{"n_layer": 13, "d_model": 192, "n_head": 12, "n_kv_head": 4, "head_dim": 32, "d_mlp": 512, "vocab_size": 2915, "activation": "geglu", "norm": "rmsnorm", "norm_place": "peri", "norm_eps": 1e-06, "positions": "rope", "rope_base": 10000.0, "rope_fraction": 1.0, "qk_norm": false, "attn_scale": 0.177, "bias": "none", "tie_embeddings": true, "parallel_block": false, "extras": ["capped logits"], "init": "uniform", "init_std_qkv": 0.0279, "init_std_o": 0.00547, "init_std_up": 0.0279, "init_std_down": 0.00547, "optimizer": "soap_variant", "lr": 0.00558, "beta1": 0.95, "beta2": 0.95, "weight_decay": 0.0, "lr_head": 0.00633, "grad_clip": 1.0, "warmup_steps": 200, "schedule": "wsd", "decay_fraction": 1.0, "decay_shape": "linear", "final_lr_fraction": 0.0, "batch_tokens": 32768, "seq_len": 256, "doc_mask": true, "train_tokens": 127200000, "steps": 3882, "dataset": "wikipedia_en"}
Each number is 128 + 24 x the weight over its row's rms, rounded and kept within 0 to 255. Layers, rows and columns count from 0. Numbers have three digits each. The size before them is the row's rms in percent of the matrix's.

# q: layer 4 attention query, 384x192, rms 0.157, rows 198-213,230-245,262-277, columns 0-95
# k: layer 4 attention key, 128x192, rms 0.151, rows 70-85, columns 0-95
q198 095:116139110141139111100109099110148139112138114116132150128126174126165151139108086118134111110133109135147141111215101110128134068139123139105140145143142125159129118142114126121152109130117099103129182126123117143174116157143112086108148124110124145133127125145144156095112119128118137095
q230 119:128133125083100133110154104122131128125174145137142124103100094130124119102145117122113095162129133103137149131133148147135120092120177125127111123145113118121139080128145158134122129130156160098177099148156149150120169150122119151128179110105107145131150124103093163111137094160144149124
q262 100:119127095160110125140124128127146104090082144106111122100175167132106087154156115143130139086143184115117142083098079128139127116143099140139172140135141145141148182127161121113136113143101144109116148137138144090158114133094166115118153128152135116132129158106135107147082177144103150119
k70 108:110131127161154136107153110170130117113144123123115113173127126125137156119128150125140107114109116105102123117125094094130112131073087104173123109154133133155125103144105147108104147133199109170167166094158116130138141133092113170149168147146081096117139098149127133126097119086153118106
q199 107:174121126093129116144122125106121112124153109110151154124130155131118104119138142128163089140143103130118158124124136133149164134109125132121118160121119061091141120142108157124131159085147089164124153102082148079121139144139125144117125152147143186142110107133134147089087115121123146126
q231 111:126110133157119112113151174176090104155147116136074153155112135149152107149096104129074087110159123129153095183068108142118140111106113119149121128111114116137095134183149119094102119143120132126151118127144136140106116083093144119122173134175150122134111118161168138109124151106145114111
q263 115:140145124135139140142106139133120156096146116127093111087123127126091154156117145107150153113136160135137106156132105098164120120076121102131136050107135137095114128109095149146164127094164129095111145146110168093128164106155136122131158083144139148110123089141125088170127158145117130144
k71 108:120144141106157090134160136113149119102125128133145104163088121130114079165091166125110119161141132132141139140141071103157122112116082115117104138121152112142105108098153107109149149159150137147152126080117158147160117109125106109119088139165124105157112132148107115142123155151152141115
q200 094:104079126145141139157141104103102118104144106109174149143151148206142151146097141133120114139146113103144115122073145113152105154111116111133117158146109136109117120153175170158104150122153122127133149128086135125120176121154100137074141155149094167129123144160159119123125141165150130105
q232 110:150134133137146096111151112157133107142124141131112145103140110121135120124121119097138142120110105119141098187116129138148110127134094166100145111171107148118100128164113116100113152153106114125161170100164094155132156140125075131144093165092130125120076150131134145150107151175089135143
q264 098:077143182123144105154094138105175133095130103166147152097124101159130121147165105129145131140103128085131112119138135115120129120133118098148118152128144127086118158141114139176162130140111110136086118113101138127128131108089153113170123131148105120139117168114137065110120141087143124086
k72 110:115083145119116090104090128148185172118111157130188122124113178162118077112158159129120129118127142117161125082131154112165094131143103123105134143086137121103116122129157114140114132132169186172156129116156107143122101130123157127147081084136145119110098106159111146075116097135150129128
q201 085:120104125102102128101124103143115170116130148152166109089127125104119154130116113110095119143134144115146112095123177126162132156122131115140178122137170099126109134173088119107151154155121133148131142154177145078151128147165088130130076136101110120126137134151123096157077143123126155140
q233 122:150147129173169118110117139135146113141134138188145128125122159161121129147101127162102112108118135110121142146142128153154125122122130118214110131120103179143136140128114170125104105139098115127134124122111139179124121158100141144146134097171143154072149128132146140109140092153124124152
q265 102:143112148119116128164069137095111125090113078120118154135133111128146097087137127121153135096086134137127110156100117143132096123136144073139150131143138111112105127103098118144109095106142157112125094141117108107135172118123113109146143127114093089112179136111161122160144133112125135105
k73 112:146154136058113146150117134101109120107117104098123159113093110107158106146101141137146092148158119144117106106117133122156148126100093105110084112166128098120113105155123134094136155126156166161140139126147071112138126100090195123100141161099100117131120132143147108138145107111118179139
q202 093:138149099135196172123111121101102150097139133144120104148107177113108116181126162145122124140158153114101121130132144113134139135140120136156138047098127090130128132115119148148059125137151180159103125108135130118165117140126114127114133094109119102143117123090131096115082134139139156142
q234 126:149135096146110171192079131132136103126099097120119111114165087119091163171112155113150145101109141143145171121152124178128102142132094142118123097116111114136152081092128135159189153107118156098111152143124137147130130129118152159148141102175171105126120058110145118139095154140107146151
q266 098:142110133108099089128103132128134172167148122064113123167156136132151112129125105171112106126113128156160137176177083107106146123117151098120149113097127126119126103142137135117150118172126134166124140110161160103127126132164132120117121160141128173137133150141098178110138131148173153109
k74 114:102116084113127141153160133141108127119163144116113145145150129103108125100170161168139142099151133084107126145114138131115118132162091088114160146110113092139130164177117140127088120129139115117124082139140129098165121144100123106158150118158122160131089167115144147083133094137137134135
q203 089:087110139116094126088072173163131114137126121140097075168158126125131122119120137155154156086162151094153173122108142154137114127157120117155178120120123132131114126128115142111133143095123110055164109114091151124121172140140179156126094154134137163119119162094089145140095113137139108137
q235 118:135132116125116144131096168132120108142139131128106136161101164134082121106155130111108139143151111116171165129166086138152128143065122106117069114103135134143145108110182171118128133134155131130165093123114103121094165149165114101136131098124179114100135095136126087136100125100131077096
q267 097:109149099158166155136178121145124071123177121139096135120176140146126162089162094112119110100137096070128129131146141128108089116128123139156155169111146145123123098123120096122115107094119128122111131091137105136121118152149145145137173160132139122151158168151121083155163171128112107155
k75 107:194113140104138123133139170137102120152126118138080132151180093090115162135087123163117126123119159155124157147131191075103100170115091139163152162139108119109123138154083147104160100156163121125090145123128123149134103101097109111113111141117116087141112126104109116103122101126167126144
q204 101:084129143140113131181092116115073142124111172124138136192117162144144111134124106085107106147192102095164171156071135127112160089098090174078139081136128154123122132099124114131148127131151114144132134141095108157135135108151095142136138113135124107103133103111131126133130092141159122114
q236 109:128162154140165107125123131149161162154133163116144124159136102109132086102138144142113154163109122106122111106123145118141115160124144171113153150143122081105172145150131086098097143127163138138152092123120143142146097132131112130142129124173079094119162175140084105138160125097162155155
q268 095:161172137162103103096073091127141117117150145141090121125093176138150109113148148128126136127128127129139137161158127130181141106102123128151056159117167167164142108069151134099136062116082118132089156139111116149091097089119123155132168135154103137076111151154114138130114128098137139126
k76 110:144111125109126126142087107124188109124146126164130100128118120122118128093107119131089101105095075111107112138182139137153122146079147148141109121129145142152094134121131136138146174108171118123153162145097149100088144069129114120199131136113141171112129138138151140104124139179122091110
q205 096:139152118088108149105117150118110130145154175118120112131113145129172098133113106133123095135137110160126124139137125170135100105143133175125085136149150101123094111134138136148106142069122135133123113109138138119110173100130097116141100096090103140122126118131144159107127113085101138143
q237 125:113108125163082128124122098133141133101135115139112140114130139141102146156148139139173111173115191145167136143122128132139125102093120155144121100116102136175125155068118141125125131135095104121145135113078125088122150086111133098169129160153124160116110124109125139146125094134154158125
q269 097:076174145149120131155163136111147124123127130107142159165167164110112156129135079093132143102152105145157069129067119118182108121152129101133106170093101096107095153111126096152078087179138143138126143090146105156153120140096132131080124141119170157100103169090137177146125131114093128119
k77 118:171112112130184130133126188157109143118152120119091120086144121135181136142080170125111154134138134168127179154141130130128155141150183096169097144155136099115147135138122102162093107177135136134123134114131131129132122118124131126106184094116155143075145138141180118129093132123131156131
q206 093:086133127144159151111135124123173124119125146136134117127130129039125149141143111162136141108148168091114126129146157112123139131131102118135157130109090155130125080133111125146143128150141127100161120142096103097152117091103124117123139114125097124131125139170047156109157077091136149085
q238 124:120094138111161101098157170101121100136124102132126112105117123090157130140145104112140098098130118115095115167161117136149105145141156088112157122084136152145137147107116126084135157138120123181129102125169156135110148120145153108140158144108132096125120125127123115118138151151152131180
q270 099:106129126161109139112105114150098160143154160142146138177097130118144138115126123152089111130122140142085152135124143122133119101172122160111096147156163098149138137132114127103141148112111118087133070125172110148149087155128132116135137110149109104139124130116170110166112124146167124153
k78 112:091096131144110140132140131150159136130160162132124126097145123142132133153097142204150094115170120164137108141129152151147132095132138140132110104180098138147172116137124141165146142138098119161110133122125101117132136096094125150177128097144125123153147097152117104177076129085158118091
q207 097:122158111129151138137159137083085096137140091135148088145113106078146152179091125146161155142152145133181166155088099115121090155111147128118167140172097132105137118120091081117141152102147103104165167120103095109150101132116168145105134160108127119090149106127107108113147140161099148091
q239 102:113124134137116113100142119130123109126151117130156115120084121103092113112144110156150102091149103150119092197164127110120123128094133120179137082116142160157151150165158145118113102144123147151096149165152126085159172162144159136148096170158120090146078131109139152114103146146112140075
q271 098:173122124102146107113168145123102102129138093141088119111150145115132110089119165135119124126190155096113101082129101175096146136135151123136174156143156197095151118119158134128094159126118139142116096132121089149186117142112144143138197109132112156154139132105095131093122117107131174128
k79 113:157121131107158111095089114196157155095153137096123117133149110096154157121121084104126110151092109088117136106122166166132114134146132131135189044135129152097146120168097127099168112112117119130157128140105112125149096120150119144118117119130146171166126142114115194121166106162131137132
q208 087:121146152105127178130127102083124127120134122099169136147174113111091139146110129149142121102175134138167153098168178099172110129112100153109141106146125129090150134133135082126190131155131100173139131143128157135138121112146119135094139121153079129147127121155111177094121146153140109153
q240 117:158131120133135124132108092100122109116148138150110088109165131157138147161163071110151125158138173107146155123124131121140158138124143129101174132154095089131078128155184137103100141115113097119127125153081148096133098124120132113147142100163145125125154138142185087114133120195107093133
q272 095:147152153101144170146152111125127134110162140131105161144133163126176088132122092097136127155142093132116133152083097160097138159076157090137139127118108117170137128126131108146124137144117149142126128137098180115163128129142114114127115153140126112140155094150116135147107136100126116143
k80 093:197133146111173115121109128140150085116096084133154152142102122133161145127087155120097090143126133111126076127150135103176137118153121137135103165121129113119119140156148079105096111164128175143101084145131135080113116196112160100092107143140126125117128096131117158120140128140136168139
q209 095:136149105133099111173141159093096110144150103133103080139148170096133131132090140097110087143143117143121116106121168132126090144155153130099148114118130099127109136115150095119141131115141085089127150155135169084122118150149122142107113127119088147153129095139111142085124138124156116163
q241 109:133142150128115134112161151109116173108125091136089089136101158125117159132099110129125164152130136138159127130168104134134147121165142109105136147107173134128074113159141136132141139136139121125089154104161141104125090121119119143113126152163144130103107093147152157165094158110121128158
q273 097:140117145128148135104093126152105078140134139099088162116163089143104101128121088148141116135171128164107116138134123105138142150150116149139130072129107137199125116130055121113153080098087157120140125145127112137097129143137128122146162157129110154122121151168169094116152145126131138125
k81 092:164099130086116057175112169126103134142148161106116192140120117127104077161167152131152129081110152122112115113111108123125128126149130161150127149127134144122101174102111147136140124130096123112100131157150129151159131150130144076105096117090139090155143129147151154138164112115136119157
q210 089:099150174118121143100090114117113071089160135102169138120153140156134096166146119154120116135154129131083126170154142131087094088141128146098120149138140142147147128156103118124120081159134121126100117149121146111177126088117109095154140135098097148111127106121102134097134158167116165139
q242 105:105152121144065155097110114163146122099141162145088127134113141148169159100121113107124168108130145078117127118131128148122073123088119156141147160174118112136112122119108114150163113085121131143105114150127089170135125087142131121101154104127147129143131134091111103119131133124146090104
q274 096:092152104145118093109155184107148136124132105152146140133090108181125111133175096153104109125073137154161152107109132146147088097160145118184067162082158109138123110098160138133125152154099112147175147103159156140125088100098120128117110104128156098163160107139097135147108110155137113156
k82 088:098118114163127115119139153132126159163170127116142145125142109175126148139127153110118110158159153139112108165072138116121134128147111113114120122147112101104138133166134147134136078147152113156119176105138124132120157163158123138131130126101172151103156086126142094160130128124150135065
q211 087:102107112136152115100136111132086104182133124151108129129117134124153169087145122125119173133140136096158154161128151177110129143128116153146126122121122128148101120095158103097123105112136115111147140134142137124182120117125133149132076130167109124178169128142102115160121141149120149098
q243 118:099158135073153133130137136096139121143073111125130110129092133090089126112134169122144148146149124145126140104174137144137147120112108103103072106141116106149133141136133133079103129135112139158176143149112158101130097094089145090140141152097100093179097138141128167108176085071124146140
q275 110:098104126156126156129147128129095138069121074119149091106116118120144150125121094139106177128182115104120090177141141160192124126125093165131122130124081137124150111137094131099145143107133136176108135114113089155097152113118113154100151125133087152130125155124140166163150174127143126139
k83 103:140126191115104126121124163110176116159138095097167121130158091095118118179133147148165159128141154122117155133131118170120127097120159120132117134093102109113148179139185120168125129123120118156098131115118087090124119084117158141131118127154114169144162123099118132128159132141146153137
q212 100:115145134103136111098176112130112100156109118127109146132121111127129107175149114152141130119088124110192172141085167147121149137068111127109123172107144108149117139171156094124148122129155152151135164167120112146156122135121150153137133146116154118137130097114112114128140106124118130096
q244 123:136164075121136121106128115122088111114154160143166149089122143091112112142108166135155155145150117128146122114109151130093159095139123135145127149115088152086128151135142106152137148115139168139150156133145103135119131132175134115109131128088146128129146110148111112073127102100122086114
q276 103:083120106125158109102114104125117120172090135128107127095125095147139132098129159172143117108127117141117120135149166133148129135128135139108106122135107101118135112106095148130145137107132151133096097141146111154130131163146134183089151096128118114152143138148126171173144123123148124141
k84 110:145124132132082102126142102129178149123136097068147175147138110119144146160119120117113120122140118128123131168168114071140161121118104129132155123167174077165112163131135151117153145143151158157118101112167070129161096150131170037138083133131177125132146119143153131138135144163088151124
q213 100:137153104124108153137114142154148113137137112138117131148097111128127176137124110134136077107116133151108132131082158141153148121132133109122099122169108122120100126133135173061155123074130142129121115066155146135107142178117094152118083170117097161149139145172144133087120099122100181109
q245 120:123116146088150097112158088112137126132144101124126117117107124122142092119118124207147078149172155138134091136085094117152143107160113101159110155089124102152133107105118156135152133143174100107124154128152134123142121153148110128086115152191099127161112094108116171095071142126133142156
q277 093:151089125109107090147142097138124088094100121096115147070163143106084100139132151134134138072133142119098129055129108125144149131064103091147146115138134138148107145124152148178119109170109155114172170154122153113127144138115151115155103132132133145089126149140129109157132133115138159114
k85 104:145127120073100134085108128099109077137145120129088120123106123129102119136157147090146142064155111158140143145108109116087146111139158139183111057143115116129141123139150143143095133120173178171139122109127120156125158127168125139139144143130117107103111133137118126143106122147089129142